Weights of a small transformer language model.
Architecture: RMSNorm before each block, rotary positions, no biases in attention or MLP, untied embeddings, gated attention, exclusive self-attention, value embeddings, learned residual scales.
Each number is 500 + 40 x the weight over its row's rms, rounded and kept within 0 to 999. Layers, rows and columns count from 0. Numbers have three digits each. The size before them is the row's rms in percent of the matrix's.

# down: layer 6 MLP down (transposed), 1024x256, rms 0.108, rows 426-605, columns 96-127
# up: layer 6 MLP up, 1024x256, rms 0.114, rows 427-606, columns 96-127
down426 102:539477467503523441547572479511509557551476470567471468521533579526440523475492495454506485532515
up427 104:504554447466516502473469513553435519470562487417453568496446526445508505464522510534508497491489
down427 103:490451422490564553516513551529579454486424480553500495503513535423488381461488422528548480516502
up428 094:496464495479521468377572456458482501471482486510537473526455506505478493499531507604464558478562
down428 098:466482531480464487431547540449512557491510403455470535551510475472551416521559520419515464524528
up429 085:508548523455491510487497526440492482488516510496478484454506466541476525407489513500532513465479
down429 086:541524508525524492541506531472534453466527524604493469512487529539518519490462532448468497509480
up430 100:443558540499480527437579466500442536551495491498544515505466507413468526484530413478513490569553
down430 101:570539529409471565465509531496485593524542510544563495523543546501488563498497490517521544518501
up431 108:552487550503528470457540510441442437425606571469503492520516504470464515505504506463420509552523
down431 104:467526558552593523536477482528463519503562508432484446471524563512553554514517477509500505550557
up432 093:459582538474516501429545524500465511524534536488580473449577516445542465473522468501496561537549
down432 098:485593475535428533574517564541471509559500454554560461574448425437537545535482454499510494470463
up433 106:544421535546485516570552474444559551442508515496542553493518601509522484460521369482483575504509
down433 103:564532516581481486441495538400505531447457489466530455488453521519414488547492446504450520496473
up434 099:505491519523541480480523487490457491549436567446477484415504548468487474422504564491494566526531
down434 097:560458515433525535530435536518502559543534473507549483511498473444543462464505366571515531497529
up435 039:517525488506505519488526518536522462469542557482603491493517490452445552462449393564494534465589
down435 033:505482445572579482481467513499508411489462550446477536497477582436434470504496495502472533593396
up436 082:563468520535568419472464463480470495422509470516563465491504499516482464456480420556474538551455
down436 088:555446475493562465476389439534502502459480459605444506524498448483479517467530423522492457488434
up437 100:548432572475546512491468502571454495507492494485584475486556503492516537440569458531507504453567
down437 097:500531568531530488574453544504524542555441478538506604508557535465518506493506561444545500493515
up438 095:525490524487490514442516443435556510455530436481531452480541517590575530521530514457394457493455
down438 096:436514451498457491573513465537513535572447476515504499481497508510505496452586495487496477587566
up439 088:499509510454503514491530522433508472498503495510521474531487450512488551417483500506536447446478
down439 092:455393467483544544529520441538492512466567470469485489509492482544522513546489444464445526526476
up440 099:654530501507522573475495498447423467482504474483553481524489540496462592481469460529485482472490
down440 100:524525457546511455486433546432474508608511460519507564476461483484540540506536473533532440514532
up441 101:486428447550572527473503484541503409493524535488524488532462478526464470530441498494539474539483
down441 099:491505571463547510529483516515494611542387482486483527423523542558528502460505495523519496509462
up442 098:504458532526507542480556430542480522522457495409515550528492496530480610497545508531434510471480
down442 097:433510448522440500504480427607500492506492517517519521595503493513475548442485529485442466524470
up443 100:460532522437536517566513423417504524459573499533452485504501470506498525540571498561524462487460
down443 101:539500526533416404517435526487446507514456497547521494555585578509594494530546516492465540432454
up444 089:458531557533476488539529527491486424515528584481578516523496505528487540505506491534533539492549
down444 089:483499569430489545453554525550561399488547533532500472463514541515522444552434469564527559530419
up445 093:451473555503513516502544389424483480505484525503543446498536463517490534534512552546491544516531
down445 096:477542482465465566570537543494473515552469473539425537436531495510514461496508536412551432531470
up446 101:438510550553558514425541475531466542448431508489527523560443567512499547446440487520505440540478
down446 102:519417554502500536445509475520470450437535525482505518407581494504487496546442529494570504533469
up447 097:486459479525510530457472499511483392537553522519531503505571553429482469465523496455466523510487
down447 097:529457523528490497530513529490428506527510531577581532484454552461508495500498485529527560510505
up448 111:482515499472544526430475490432436580490555463413531535455542463489550493430635496512494481463475
down448 113:554516510444564461491572513508540474497482529516500530509548485558571523458465470550492537506493
up449 092:567489506498549481543499539511427386471461542501461544442496564534414483487505487525448460502526
down449 094:515496539503482495515471564499478518488489488480533430459492472491494580505517528448544518504523
up450 108:543463467491487529426494519459414480487440555495479507537547517463518528525479442551528551495527
down450 105:518511462554427529494496450553503500518508466568491428525471517508520472548475493506501448512528
up451 098:576416581486494473479503446518478441507533570489600470544476575538464573440479462519542541470529
down451 098:540487443487477488574494515543453516491450524489533441538435497512401503477457581491505555484480
up452 095:517540499472496487442613496507507479475466496510473506484494545502442483480486438507492480516489
down452 096:446460427463514491444473471454452530517550522528484424533418493516517536549526456477564472549529
up453 102:482512528478530498474520470488489544465462446502524500542514517543453466557552472503515528494438
down453 103:568534462488554431435467513453509447503493450486529486478508477516518542521468518539535448479560
up454 092:605528466467477554528526509434496462526539451525491455527460471496466541516531404503460452494520
down454 096:502561492426418454520454492483531427494470523530549470523465549514525542447474499504449465441460
up455 096:422476512486535573484493482485447462505509435525526526486465539461516589447532473506445477526492
down455 099:512565484517512516559496505584498444470444473502563543527473524463585569458533506542517543533550
up456 106:462490550490499503556491482491489523502424524436593482483498549540477559505574473501553484476479
down456 105:539488524462516453484514485533522492521396524484440510573509523487537538474439546477553512508437
up457 097:465429494530488497487562502432522399526480495491459444462539574475424544539481556548482472464538
down457 096:520525450478509548531447546511519531534475473573506478513565563496508512540465519552514524521527
up458 111:482529529470507536457453433545542516549641546469509508464550519495421507481439486494502488481441
down458 110:440473470467469520549549531518529502493553530505439500457544495401455489498501489511475470514480
up459 102:533550430493519483480449461525503491538431487437511549564466485468530490428498424496516474451479
down459 100:521514411475496521456492451525482450526500481483532442607483478542508472561477519522516457561532
up460 092:459542487512571514532498511521456540592517550431505488458503527479516519452503499485499474517529
down460 097:468504514500492497476375545550488563552474498483472457507514543505562484537453534511467474501415
up461 107:545524524484452554488543464513449479529542553503551423471485494490445537453453440613482554543532
down461 104:473578552459424533529497522603518547478459478532485506521470504514503498505493527515492469485407
up462 103:524531492467403470421512478489432410546513583476528428548493514529462553493587514523356538495467
down462 101:508465518508475471526529525517478477538481546491513520498588469543525549549419523435509500464463
up463 103:493401563475584454500493509430459495516448568454483506496483575479507538484531498584444528504523
down463 103:571503467463518596502517414603488457502509489542476504450572473428528464489519507476495564475486
up464 098:526396497458478538442510479521498573459518575468496463515417548509561516435491493511506504444445
down464 098:551546435459511429547499533442461449539503487542512475532514431459476455571524497558476525481493
up465 093:505504539540501520543523480548464428517433470481523491535483505488483510461512507616418549566537
down465 097:501500517450502500566453500580489479524542503422552524585460497464555455509465551508510524495530
up466 091:516481543444508478513522563502475516530498477478482518488456555495494489506537528525473526456478
down466 094:517423524602491541479567511482550504477541502498521445554533475475497497525486483509522509569470
up467 095:503495549443479489537502477531523501558445572486508476467481592480519516478495526542495535516485
down467 098:528492500481522553560468499440545443544515520469523532501552514451513409523466510501488484493416
up468 088:516455536561564542494537430501451507525570541482490441459522469474480545464542505505472463438483
down468 094:486513474472510453489408504559513527506465535466416510518504520521493440560482629512485407502458
up469 098:476535451517591510495502493467470522472559531499567494513494542476456568515461475466504410477493
down469 097:513514471485406451461494500506478597445526523592515508500515499585535544530495530517556473469476
up470 107:473516512452483534525504466419504488557454536428475466498506531449519559417460527561515530441532
down470 104:484500473492525498450504446464556548534496474489446418509520463598457454549430544488517520460485
up471 099:511454514466567568487517497468525550487461488456520438496503566502520564531504381509473499492621
down471 100:489513459534498465519474510508495487468559531550521530499495506515461507455550530459507456482462
up472 096:556473538461516505459552565487521467486587552453575508439522500465505518476485523538420483553531
down472 101:441509477510467541576523505559501429525515534567567498501554466552537526519535466555554459516497
up473 087:508493550481459460482495551462523441490465491465512486482483592446557424498550516498492543477497
down473 090:480553537510502488503443488456516501490490501445448496553485485480542475518486609536492547516469
up474 054:488472528542558513490544475489401470567560489436502472455460520466490544437535457488465512463543
down474 053:506532431492533482488497453540499546492464496425383509514512555525488417546477617535454487513404
up475 097:565539442492532522570573473452473460457419486474519565488554475472501561445602467463561507446523
down475 097:426419488476485443447550494544451553440463513472417498546501533485477509496548454406549442513507
up476 101:488490471421479560500477485467521465503557428510520505480499565453533479509503407526531574516482
down476 100:505476472454502530488483434488522575487510536532519472567542516472523524566491576424524553497458
up477 099:481513507447523441519528503422469533456517506470514523517471571471482525449543396478464476467471
down477 101:486465487408461501470451516516527502403489512489427469499493453496510475505551498522492492505466
up478 100:537521460518510502459487494523496490589578533510472499469558573357546436504470492496458532477559
down478 098:534476508512479489530472522563504523583479581529528471414493531513535470495499500541486519494535
up479 111:587485486436475481468463484428435437527482599481545469492481498396425488461453515521477507564513
down479 112:568551544444508531507477502545489508477455585482512558488494412518504583506438601473440535539452
up480 089:457550433550596556484541513565408419568495503501498508511449475519477499494500384537559552466485
down480 090:494437540478488535512504485471455494475579455439549528457516522478521449560406511483527533526516
up481 097:510483472556550509495475527459470483576462456473500496497412525522387500542501411546493440477473
down481 100:434543466503467546422593560451482499460484501518463510523514490492544504508436491494504452457557
up482 091:380485566510482512530487517477498558508459501516569449512403512414531551476484531517526468535442
down482 091:504414524492428488540519493594544555458527513502529437505554464546515510540502467548511520485446
up483 095:544520473463524464462481483469465501533489511476587455527462571493426519524458422484534538500498
down483 096:497473450520475503477472535534499508484492515544583527582534507547458465561459443457458473474492
up484 104:560502475484627503447480539467522450535531531449547532460569535488511527452574456507537547526501
down484 103:497478532580444536427535520523510502439511412535462512487473478505560489552558483501569496512478
up485 109:468508545541548481513569443513392529511496549477518495576484549497484590484507542582442461452520
down485 106:441529524465494500544571535535471514474494500516441560551422485421578557469500564505508479448490
up486 101:462437503499528563493493483514523521520504488504579510481513478378552517476542399505519555498545
down486 100:496447537470511538551532445479540487535558492564443522520547492407474441503513476518483516487477
up487 106:465523543559505476472522500499517470557521510405485503495500573528433485419461490502473513486428
down487 108:424562535447427496509563471570487534479519440487552476485536532511493483525464514417512495511501
up488 102:515516441526497509557501440490445391493500509526526478499546528489410498467459453492404443523469
down488 104:439465468503551410542485469543520482401464466546499528452491567571524509563499469497485477516557
up489 114:488495506472573467476466459461541547564566526426504520525554483443493522458493455517507535471521
down489 114:458479499444513467399511529468589490482477570527489494475519501452480496448479459497491492553509
up490 083:485505523463492599511506533432512464513473527450530534515483412484449452532511432468539466519464
down490 083:478408474460475509496552391538479432500540535435490473483558524544526472449514495588515505517507
up491 088:529492540509501508555503439480552532534466484465498478516472521507530447466469463444550533478512
down491 089:481585526482508505569527516461590536463441525423509447537500484445439498521465483488526494482427
up492 090:503509493476434484517508536524493448483546496508575497525472523507446532513475524509480482521460
down492 094:566490430493458472547445499574421530527508507476533466431549536558533472488479544497511520592485
up493 103:610512565491488471486505474497522511477494500398469516508483547550511520525574485592434464453574
down493 105:459482507549531533494477520505513609470523600487516511389465439519429539443471523506493442517512
up494 126:468513532475469503462491513418514496529554504516594512528538535500485506512532500493410533479479
down494 119:479422484481530565472388493555483526451554490534491493522439470520535524429458473542478516459469
up495 099:500486505484532537512501474490474538462515521472535511538474620444458498453476516497401537479569
down495 096:494470546474461463458542514521509488473463517541548468561472450534503506477507437521412496506562
up496 075:433512511433487483597556524480535518474595525505494519533501446491512607529513529435380517542503
down496 082:516435521477480556491489509510419509544398471530512452413578513519473506493470481514533560524493
up497 110:588433619579489511425490482462528535489481514466518503465508490488464505503498471489504458443512
down497 103:517375416509446533473437515506504540481524462514446504516541478493517519531537556450467546424495
up498 118:543463561496505492512540478501450507546516565472539520476530472423517453418483412493487473518536
down498 118:429474466504514417511545482454507511513534519445518496510443487533541549478512547504506493461552
up499 106:515509538514481520500548473562496537454500545454499515450547531478517455452482514582490530472552
down499 103:508486490486481530569489440579584519568430507593479565489552468440443511513516504479512517498495
up500 113:511530518548538543470571507492471507480514459503521486545489474534533494513534533497500528547546
down500 112:525508475435518505503516498575488481527528464480479540486480469490518502502518541464484526532542
up501 092:480502472445508516489513501522509549524548520470553467558490520482439539510499436526530460478436
down501 096:514511435481487518557521499504505509592529413573480477447512482481485519476485488480463541519593
up502 089:543499591597448531563490483516552485524480513472445494528498487488527577476544455520468511485548
down502 088:396428453509485533472538542547507491484496478459480516437489490497496507489515478528436519555459
up503 095:513532545569622442474472471506486456534467477475471479566438472486513558379453504520499477376494
down503 095:440500501484518507485576476565488447458482490527522508558485498523466532478528454615439535499434
up504 090:476511515475587460461474520515506432533535453492448520475522534527451540513529486461455513468559
down504 093:524530503606479449491514571459516554556483523523503535463477515504453480466483555453557459463468
up505 094:560504441462547483430458470523543524499496476500471545527434559524442494520476511563562554454560
down505 100:506514486524481519450551542535515453556547432496448504567451477473443500548513486535497552469491
up506 103:511487477467517531462513501500504453456453521529492444513454531534501496534523494522471486502516
down506 102:444450541523492543440541556493492525489510453516569533534573521486487481457506523522465509490463
up507 111:531483470463457433454479450460524463496572534514557531540535453516549543480486465518530523465520
down507 109:459466520521498523522515455497465518508534498558521513513508521523523521475530508590603480543511
up508 094:489493459514567466463467514544482429549521464461576515475536510511533495502506456508523476487497
down508 094:519465481456536408467491487490486529524581470504553511477489517476507550541509565435452434476480
up509 092:602517516502523438528483562466537391534471538437594486469465527419477523557467455501523609537483
down509 094:549491457504477485544507543509386498427560595538565522552516511428528549570430503495489597524555
up510 100:533432510481530440482594460521475439518485547494492562393555581473529528514462491561440558465570
down510 100:519523514516479522464501493498490503493417529584457533553504469541472507579586537522544532503440
up511 107:454443563513493562561525501427524465533494493450501472525522551502460503498475504478492452440525
down511 105:464575472455502485522586505479496429568479472440455503400484564433438458492417452564478449483495
up512 097:518509577533488560459559555497471498450517523464529534494576454508486572499486496478439531435509
down512 099:498448601498493433437549409474532447483500557452515491497528508605512481548500469546543519389518
up513 100:489493510557474575507621544458552556529591500433488456524515492400488481448549464474553550409529
down513 100:487488524470482518492475507603525468464513427445575489509481497549467544462499508457491525579531
up514 101:477444480536572544465483506454529434523529419532569525496480554486481518410494485505535541431497
down514 104:514498512485494468533531465448570522483442507528502505531498520506483438529411458469497516448440
up515 091:461481543511584481517557550434461499440464476532487483424537480482491476549532477508456480473514
down515 102:482540497535589521488517474458530507383497428504534496421514456540435485555460512489462487511546
up516 108:517444576545453479448530414497484525494523566493464495436434517510480506489560519493501554572584
down516 106:489491488499570565430438510482463499491508445519547449544463556502441477538534503516474544509495
up517 089:553466493543529453545556537483469426457556550492465533512448541471426523527496506586453472514509
down517 092:471455533478475502541493549451555507572484530426493518546453436450465498475536468495570555484441
up518 097:555450542588499568478517465452535525513522504476503537544520537422501491492566510515499491506531
down518 099:442522530527505500457467564438512529457482481480484506497468509482455566482553532519530481522476
up519 091:486452488518514609481492538470536487519626492506572507516527536419450503474517491473457507537505
down519 092:477497565452478483399518399538455477448514498513553585526455504539551484534505520512550474480467
up520 083:608477540500515512509550535525475534472527470545496544507533566447488598455504546535550479504522
down520 083:486476568490509479483522485406494538531567478562479484573483536514545504522578515514504507554532
up521 111:537455478510504504422526530470492462564544560522543484466537498395572537438583504496515512473591
down521 108:553574507526516533492554470551562471528510519537493488493515526451571501473456484450530515506480
up522 095:420471495473484459448527518582525478480442497465518463510450506483494491410517506507483485489531
down522 096:404460453455503544472501505477518551520512525511589518495516472464431477493498482549497521483548
up523 104:483421526516521563504571516506472510527513547509535471435551501483475476506453527575529579501477
down523 101:483514502514502492490503448552524524545451536492505584431444533427456496504524545493452572472523
up524 089:503521502431523534506495509485549432573559482450551486534513487523518538538485471493546470468602
down524 089:538450547494486491518523451521417480462480500449502507419491515463510473435484489546472520549499
up525 102:478450496460443544490556491528551508557571500524548504453491500535391482448550509495560459529526
down525 102:553463474410472540527445560541494552544450464552525491496542512506417470445543417505502560499550
up526 097:460517502590531443502396533493464542460483458438543455477479471436500499482547493510513555581512
down526 099:508482498468481528490467523449505535460455533446528503467480565467522466491558486491508465563512
up527 092:524428534453569492566495489436536464534527495510512513572529452492469516462437449587414506448551
down527 095:539479484461475502596493516465475534513527500481532520513490425478461434508449540448461486522538
up528 103:558515509467475552497504466416434482480564538475461515463479551539480539468480492516440483467530
down528 103:464537580480464498429564526492519511463589472421558461583547537503537560525470528517505515508471
up529 100:466472557576568489570566495478541510475474481519589567471526514474480506456518488475518461449466
down529 103:534505510477507493534453519517494483435504486523434535444431474561459544482565483519463491423479
up530 094:449496488495468471446509500465488527607525452512472507491516515484494555481423490568491552473490
down530 098:608464539525508493453523528509452523448516554488464435495592540524462522471500477477503470487496
up531 103:475471499477527558504483556458478516495584530408476519517440442437461518484454514487512543508482
down531 100:492528525533500456518515459525500485456527448402511491579460447434477521516520556470502471442568
up532 096:498519554591573622441512490424498518523504543438555502480477538487532513419495492508424488508493
down532 099:476505536490548513514504556393521586552454504489513472540527469517406519454446501596491473513468
up533 093:508507482484544470518520492407485454551574506494552549522464442443433571528535456473515498512494
down533 094:469482515502410472477474533424531542506601547477573440463490523503440465518551537513553573529490
up534 110:495453503536533533469491479477464438503502508447498538466513543544431608482497503567489502501578
down534 110:487502478506523594478495557456467421494462553497494575492527494493572508441559468462511501482521
up535 104:473566481506505568354464463480486448538538572437406523470563571505504520514496518526512474441494
down535 103:506488505475486528462492389645459538354488479511504424487583525519507451454485464500467597501448
up536 084:479471533505545504513528467522507438561527480536470508452479498491497550463541521488444472461468
down536 088:465519473497581477507513564491439539521543457524504461538492514533477496503561536526518537628514
up537 098:547525528463473550505512550480488469438488531466508526571534514493489447487507466452533449550565
down537 101:441460439485466523454523484499509498471527459527442568639532456513506463433499512507571502556495
up538 105:563477537576459443451445513478511410446461477475542479449466513527429513502484502497498533478583
down538 105:437495502521496415508445527502540509513544485466482536467498425490511496530521382496534493517535
up539 101:556454471488584603493508528450525599551547527408530514509456560431440437489500468515471440452527
down539 098:586553534538518518499538536512571485499506562416554579514460536422532542525467551458444514435553
up540 104:505452585466462507527514518393499435556563607442521514500495512519495512546451540507385590386537
down540 103:560524523492490473559487503503509516496484535455501480534469529548470459513438480506393446509486
up541 086:487471482507580543480511457435482504523579558503500513496510538470486592501518512566473470463475
down541 091:585525388447485462524465417512490573488494508563492521491554594547479480525478540478524469475440
up542 102:461506483478539549502494498529424464516495462498495503581520482443548483406519451468504520540527
down542 102:562536514546443479514521504507473510534424552496555495448547467544488511450487578476542542559466
up543 099:579521553545492512465541566448547461497489509476492457532441519503434576527528502500485545497475
down543 100:529544487473433442539475459392472505491532511496469504504431566480550445512526505538482520512457
up544 096:499370435491502528455465484513496515477515531487520484471552494528465494496491489506529543493465
down544 098:526493488483496462500493510562492529512491544526554534502511492491471473529464449465439446451532
up545 103:488547464490542532465550431472458462511438493501552560532486537450511469427475463464475480518505
down545 101:479427491514472550479552528444500479445526522606528493546511522511485530440478541520452536507456
up546 090:458451476473546452462491463473459503468496489487536455596434514502518482433477423570455510507484
down546 090:502522488502455517522485497559511509510540543441432524475533569462535527481456526517519555446487
up547 091:472558512427481547528567509488486483464450537427474477398474499489502513465445508507511571445470
down547 094:552513482528547462555509541529524468462440489499429545457596487474526442485404480568516441404418
up548 110:485566609529552514448468516461443490530483485512576483470501491509519509497498480493499480473483
down548 111:530565447492499547562489529504521472513501516566528498489509419480552584526513531472521515495445
up549 103:456474465438558552441564492460543467501535520446519474561567540503517520444520485474477504450497
down549 102:490423436476575491526402429548585537478517501474468475552514445512495501492500536546598585556497
up550 099:487476441437515498522516515486496450520520511475526534458460500495467540405572427517529525488520
down550 102:456493482510521544450480509592523533498440535552481506507539548473489463543495513439427558472503
up551 100:488484435551512551436556516528451491444551524452520496553482497537531598492479521484491524484585
down551 097:496563465489509557540434500498546482541488464500561474455495534492416437502481486465445507471506
up552 105:551521573570594533451485548507487515543502555400475465532444464493392478451488490521508524475501
down552 104:479573478461454476549480536524492500466494543421452523529527540554556422511477527534533512452492
up553 115:472509497501476474515537427433534508455582529524574430488536543543503512427480491491499496533456
down553 114:415458510495478589485499530571466549517420495536500487435475512535436431538533495482470516467495
up554 111:483509479458503548527462459481460513531520491477519496422471471462499486448498488470510495496466
down554 112:476497493484422476438476560478498436533552421450505524506503562514498526510480552457505512540475
up555 107:472489501448577548502481444410418491542524474450502540404534497533400525476537484498464485537515
down555 101:451568551521492545516448525499545492566513536447565508529493441546477499519518542486453488520426
up556 103:436546470473531533489506530472488525476535487486452525489582509529465552411531440525502506499496
down556 103:426549581517547549485505540609508545524482543586473497448466430504463507525477534513562480487536
up557 102:473512538577481545418500535489450522541498581505509442441502443530516488461493452477509445472458
down557 102:586473529497496520501512460497574509508502463554496475485492566495462561479525499495575465475511
up558 102:554410451453542533381430540513400436590549559502510504489535494461457451510474534479451474498502
down558 103:477455484567476488569571490442503521549483522478432512498501522487466408457505489563477449553580
up559 101:509419580554542490465613486472433532573506557480513471468489503434509532471499463513420503452451
down559 097:540470400453495496452522486559511505509436531477454440526535454469488482472526446516459516506545
up560 098:518465520567481593496544506562443478588618494414486456485488517523460453464485444491499479538512
down560 099:514494471515504537504492507448470488488470486405500470478517518465486536487489503447482448515476
up561 096:502466531541516483512549507485412538528473614453510479494495483481502629496474464473494497431442
down561 099:528496537551461533489515466563470528465479524460483530499516506502499499436472471471491468525500
up562 082:520478547500489461526505468519495473454524472546482569408538543487539525533465555560446513467528
down562 083:539472453478525469488399520481529475463574495464526438571453474515471496543455454479414574499496
up563 096:524490495466483551483462491414481522544460552511493535542525500449500580480565451479483539497587
down563 096:470522526494541477446476572501546488434502478543463449530465491488530467503502469527520504510532
up564 117:447422576558475460525536486530438470563549517520512540567462545500509476374514441554486490459504
down564 109:512441574503475505507476543545471450508561509543493524575493489548487487463552567460451536507530
up565 102:520458532520484514544517493527487438547481520456513496500507573494492535508536449466522523450526
down565 102:472482567478511545508486504441517532513503541515548574476528522479530420465576523479483498478515
up566 099:481462526449490521421562480483486464546475583484500521410577531537451609508524500500499478524510
down566 101:474537415507419518491559505565539525513546521496528419466482490493476477534521518522492487498533
up567 097:479514470535571564499500521551475473477507494493443464549468473505458552483574452478472481540526
down567 096:493473475522475508552550544549484522439484459478461454512451452500531494522521509504494542490523
up568 099:504505554492491393581452464432561531450455550489484510530505590510521510455573408540508532420519
down568 099:457502518568485516545514500541517595469529468459465520528429502485549530552522494514491472500512
up569 118:470511508508591530483487517508432518455553462474505531527528484373503528467472521531366554582491
down569 118:421433495459579644483494524460530502472531501484504501499452488515383542499476557476530540438510
up570 110:464453576581556474489556449464458520520472489489622477504509466409486590426470457557486556493574
down570 111:518499470436537468509500543568526496584456449509498530467507456431482526510431503565524546512429
up571 092:459414530468512489521524500469523448545537508494565450529536489456463530472473444543516545553517
down571 093:575529498510392534449489524628473530502504530552497448530490471498556522530425448410446574442481
up572 099:479499514543560489446566501419507542528545489509557524468554513452483506513465559529521486543519
down572 102:396492602432381426548513548436475467515471569416482508513485524540505473571518472524522545460549
up573 102:513505525531571543576530538498476501548474526493494513440473577460435570456558456526438574479518
down573 102:490505552422486513448480504476497504515535487558433550468526529515434481532489542554538476475496
up574 106:503459464525535542514501527466499522497504512508557466487455500491445573497508477551545517524535
down574 104:497528445452507501574519527473503420564496440477523439462484509502485547389492416499454423488563
up575 086:524543495506511589438467435463499538624520501506506502534483516489449490489567481460454568482554
down575 091:539502516571542499474502532473534549499513455456519442515580508538481524551502467464493529470463
up576 105:505501466515473543456504510433490509521494577502480504415516564481447563462426450503484536476506
down576 102:542505569510477505510440521499453473525466488550499491499551557523472494450508557474526412519466
up577 096:460527491511493508520514458507553507456586485475485455535558509471474495509534492473495483529467
down577 098:564458513513480516466528476512559508587488472466471555487413449485542470538441494523451477522475
up578 107:442495520500488498520536473444512508557575504509500456511491572489518471529590502491507502476587
down578 108:571473383473508481464475480459523465490465472523502503435567431500531472504534479521451517491490
up579 113:567452561515509483453476460433481490507534552526532414445515515458488436470487435497452482534512
down579 109:449446515466500486515528484516492531474468570473520495496531479527476495614564478531439524456545
up580 094:496482483432469560600512523478600458479554491523573488501507605525492515515441467510477506468559
down580 097:544521509519473455472456447471446489508517523537579445531486570448548535509507493490462549546504
up581 114:532505518461521470534568414492480539462517601524469456449500496472555521433560471534492483507482
down581 106:517539435508444446583440496534591490542426507543515497541458575476525505552464504493477518506509
up582 120:424433506513529506483477493519515470528554545505480510510482505549494607460521454502514503452524
down582 117:547432505493457543487477530596469447424470578499513497549494512567451530480486442489568497524472
up583 119:497455461484594553520511492522480479442537508521506502543559532473524561372510372524512536455551
down583 113:472448567569486536553457554538440558457506502539536544550443538482437526466570544515513564483481
up584 102:481518570495528478476464469437456480518513456476515490529477481431424533532459417525471493530495
down584 101:495466503535552464557504493505542487484540501509555449433570466542520429476488439507557572532511
up585 105:483482505499486448421506512431493512548564549410494427517476495496554456541447526485454480496509
down585 099:544547529444480437490473543556520540541508519486479488436543486533522465509396527492492513421447
up586 109:448472448500573495411479504508543460525477493420554546503530475500440550423486537516498480498533
down586 110:464539553474425536523570515499503486507481481540564488442541573522517485526530517499470538524416
up587 095:492496483460533447440507439474456502504503476535472465500516510440394456558457474541423476550506
down587 093:473491534544481440456531484570482508558467535569498499428487504486460451488434434464487424520507
up588 105:504456513493467542439503493449462547501536479540500555490523582481523523502518499514483500511546
down588 104:475519542505549527505517503529499531491463534481473534422490465556548534474493579473545547448472
up589 112:527519501520587554514477520468448439576551454474564472455511473466532501397471459621458538570550
down589 113:513520546511457422543503510371531435515446467454523475569509547574509476503493503403487480499454
up590 101:516441543468595549551413473488482472481508490521504512530534485501453500414461497601538492500558
down590 099:471451556443388529546511538590490503462490508489587485444399534444452507533516490500488512500519
up591 089:529527494453517518477510456566525483473540566501592513477517470491486476501504489489472496483487
down591 086:536504469516501426506447457507496558542479569525464481465528474538474492494563492541468512500528
up592 101:558457458467536521445496431540460502536495508530474469490484586494522528514510526603508492543564
down592 100:500416506504431532481478489545514482554524460536496442542538512542542482540484490558470501525506
up593 095:489516496465547562447506492474493456491559544519508526482527484432495515522540501491464498508475
down593 089:542486525451531443532487466519516577448501500609478508486528483488512527507562535496535439474460
up594 103:516469478502599436470465488490482443449537506479471522516440564439505544459491517519505441525527
down594 105:483464507454507536477507535563483514398532508462543590549488512479440496524551473438482528545498
up595 098:528516478495485518483470521456520510562503528460496454441522547539523556495511497522460472495472
down595 099:538497537506449529486528457504437560533499439493514447488535526439457477559508506497425486486492
up596 101:503461499545506519480512550507435455506509516537506469459499549452511484495516512488526491481598
down596 100:551481513529530491516525507541533502462460491503576470482541484446486517454464415499414555530473
up597 107:486520464542559515482461490520438549515465473504512439442472447482534510482466562466450508551563
down597 107:535443506491510454451469451474491589498438498512433494447487499523588530547487410519500486566448
up598 098:584523526439499486555510469528462496484445503499499462504498465533477535453498405487520522542500
down598 095:503515453487534475503438515488484517503577470570520458448403485481520464527525470426486435520509
up599 102:456522487423500473508456455515484462506478550461479408428501576450504551519555465517516487494579
down599 103:472542523559452410499494551493516469544538520511497531530531571491442544520531551451543553458514
up600 092:541465541563540487463484535437492526609489504513512402530472416473525531480443476527501533551473
down600 094:475558465533525463535454525423512393532555457488517494546449504470562449498390563469472532475484
up601 104:569509610578603491467529454466479463459494529461520510487483528493532478535512538502448587526491
down601 103:517573529548458497457506508539530453446479498505448468506460553518513519529560477487483503538532
up602 085:525465519573609506429514411458522524526559575498636487473478516532463541511457459586467500436535
down602 087:561550494454427489533484480530497467535508449513437527467479483422537491534512486430515508508523
up603 095:512549524516551552437464453434513524504478479469526473511432487480530497532505456481525495515487
down603 102:546521504603561518504498450526508557465442474539469512514534457506505408474524459445461520498548
up604 106:507554541465527489563480471488531439606516545479469499485464494422475489437447444488507509512455
down604 107:462488567513517515553511476555561505483524582507525459535483495522539483558441496450543480588524
up605 102:546383489558540494404493483470496380507498580424479446462498538439470493506491497498479513499474
down605 099:480554422489489493493458580466546488542535519493460463449470520465518459490464483512516510597469
up606 091:456447507536498461533572554448484490474507497519541549511485491404484588498470519463503463570513